{
  "num_key_value_heads": 1,
  "norm_eps": 1e-05,
  "positions": "rope",
  "attn_scale": 0.125,
  "init_std_down": 0.0,
  "max_grad_norm": 0.5,
  "decay_fraction": 0.831,
  "decay_shape": "linear"
}
Each number is 500 + 50 x the weight over its row's rms, rounded and kept within 0 to 999. Layers, rows and columns count from 0. Numbers have three digits each. The size before them is the row's rms in percent of the matrix's.

# gate: layer 5 MLP gate, 256x96, rms 0.199, rows 251-255, columns 32-63
# up: layer 5 MLP up, 256x96, rms 0.192, rows 251-255, columns 32-63
# down: layer 5 MLP down (transposed), 256x96, rms 0.173, rows 251-255, columns 32-63
gate251 100:489512559503452435445490540416551529434400481433511558483454481554537512569469473471445473505538
up251 101:468468431607513446577492534459509509524492496472526505575546471465558531527487623509438492498516
down251 098:504420516452478482496513500617524427444435425493454595578508541521501556506485486497526544470507
gate252 097:524481418445525519492611532474535474444478505474447579466552487541495442465414491464589470465476
up252 098:563460543522473486520503407504504527368572507496453453527478559486528544515558491478481528525421
down252 099:519456511459565457436477514530444480459460448515395528510474562592594586513445504562510472543570
gate253 103:494507535514495495427525481497533462542540486535421464585589583539478522455532526455552497342437
up253 101:600491518551496410429548564488536491502521468542472503535560537431492629481542584469528553495490
down253 100:449488443535483424494410542516447548510420548454498483556605415539463530565476475556523544532618
gate254 099:484588495505346562435519555534458484530569570502512469409499523463574422517480487412429510526428
up254 101:470517565498602566571563459523534560528597478516519444485496514426458523465597473488551514469452
down254 102:505562482475489435452581475592462438466478480563481545435556428518483592520490507499379481510429
gate255 108:390583453562586525585526520598484555546585461512445523569524538490525528495564532428447457439542
up255 103:507470565503545545456510503436545478570532505566533533467533425522557430420489391539385531529506
down255 103:532413501484467501499547505584481480484441452488569526515436454457566448533535526596455545482439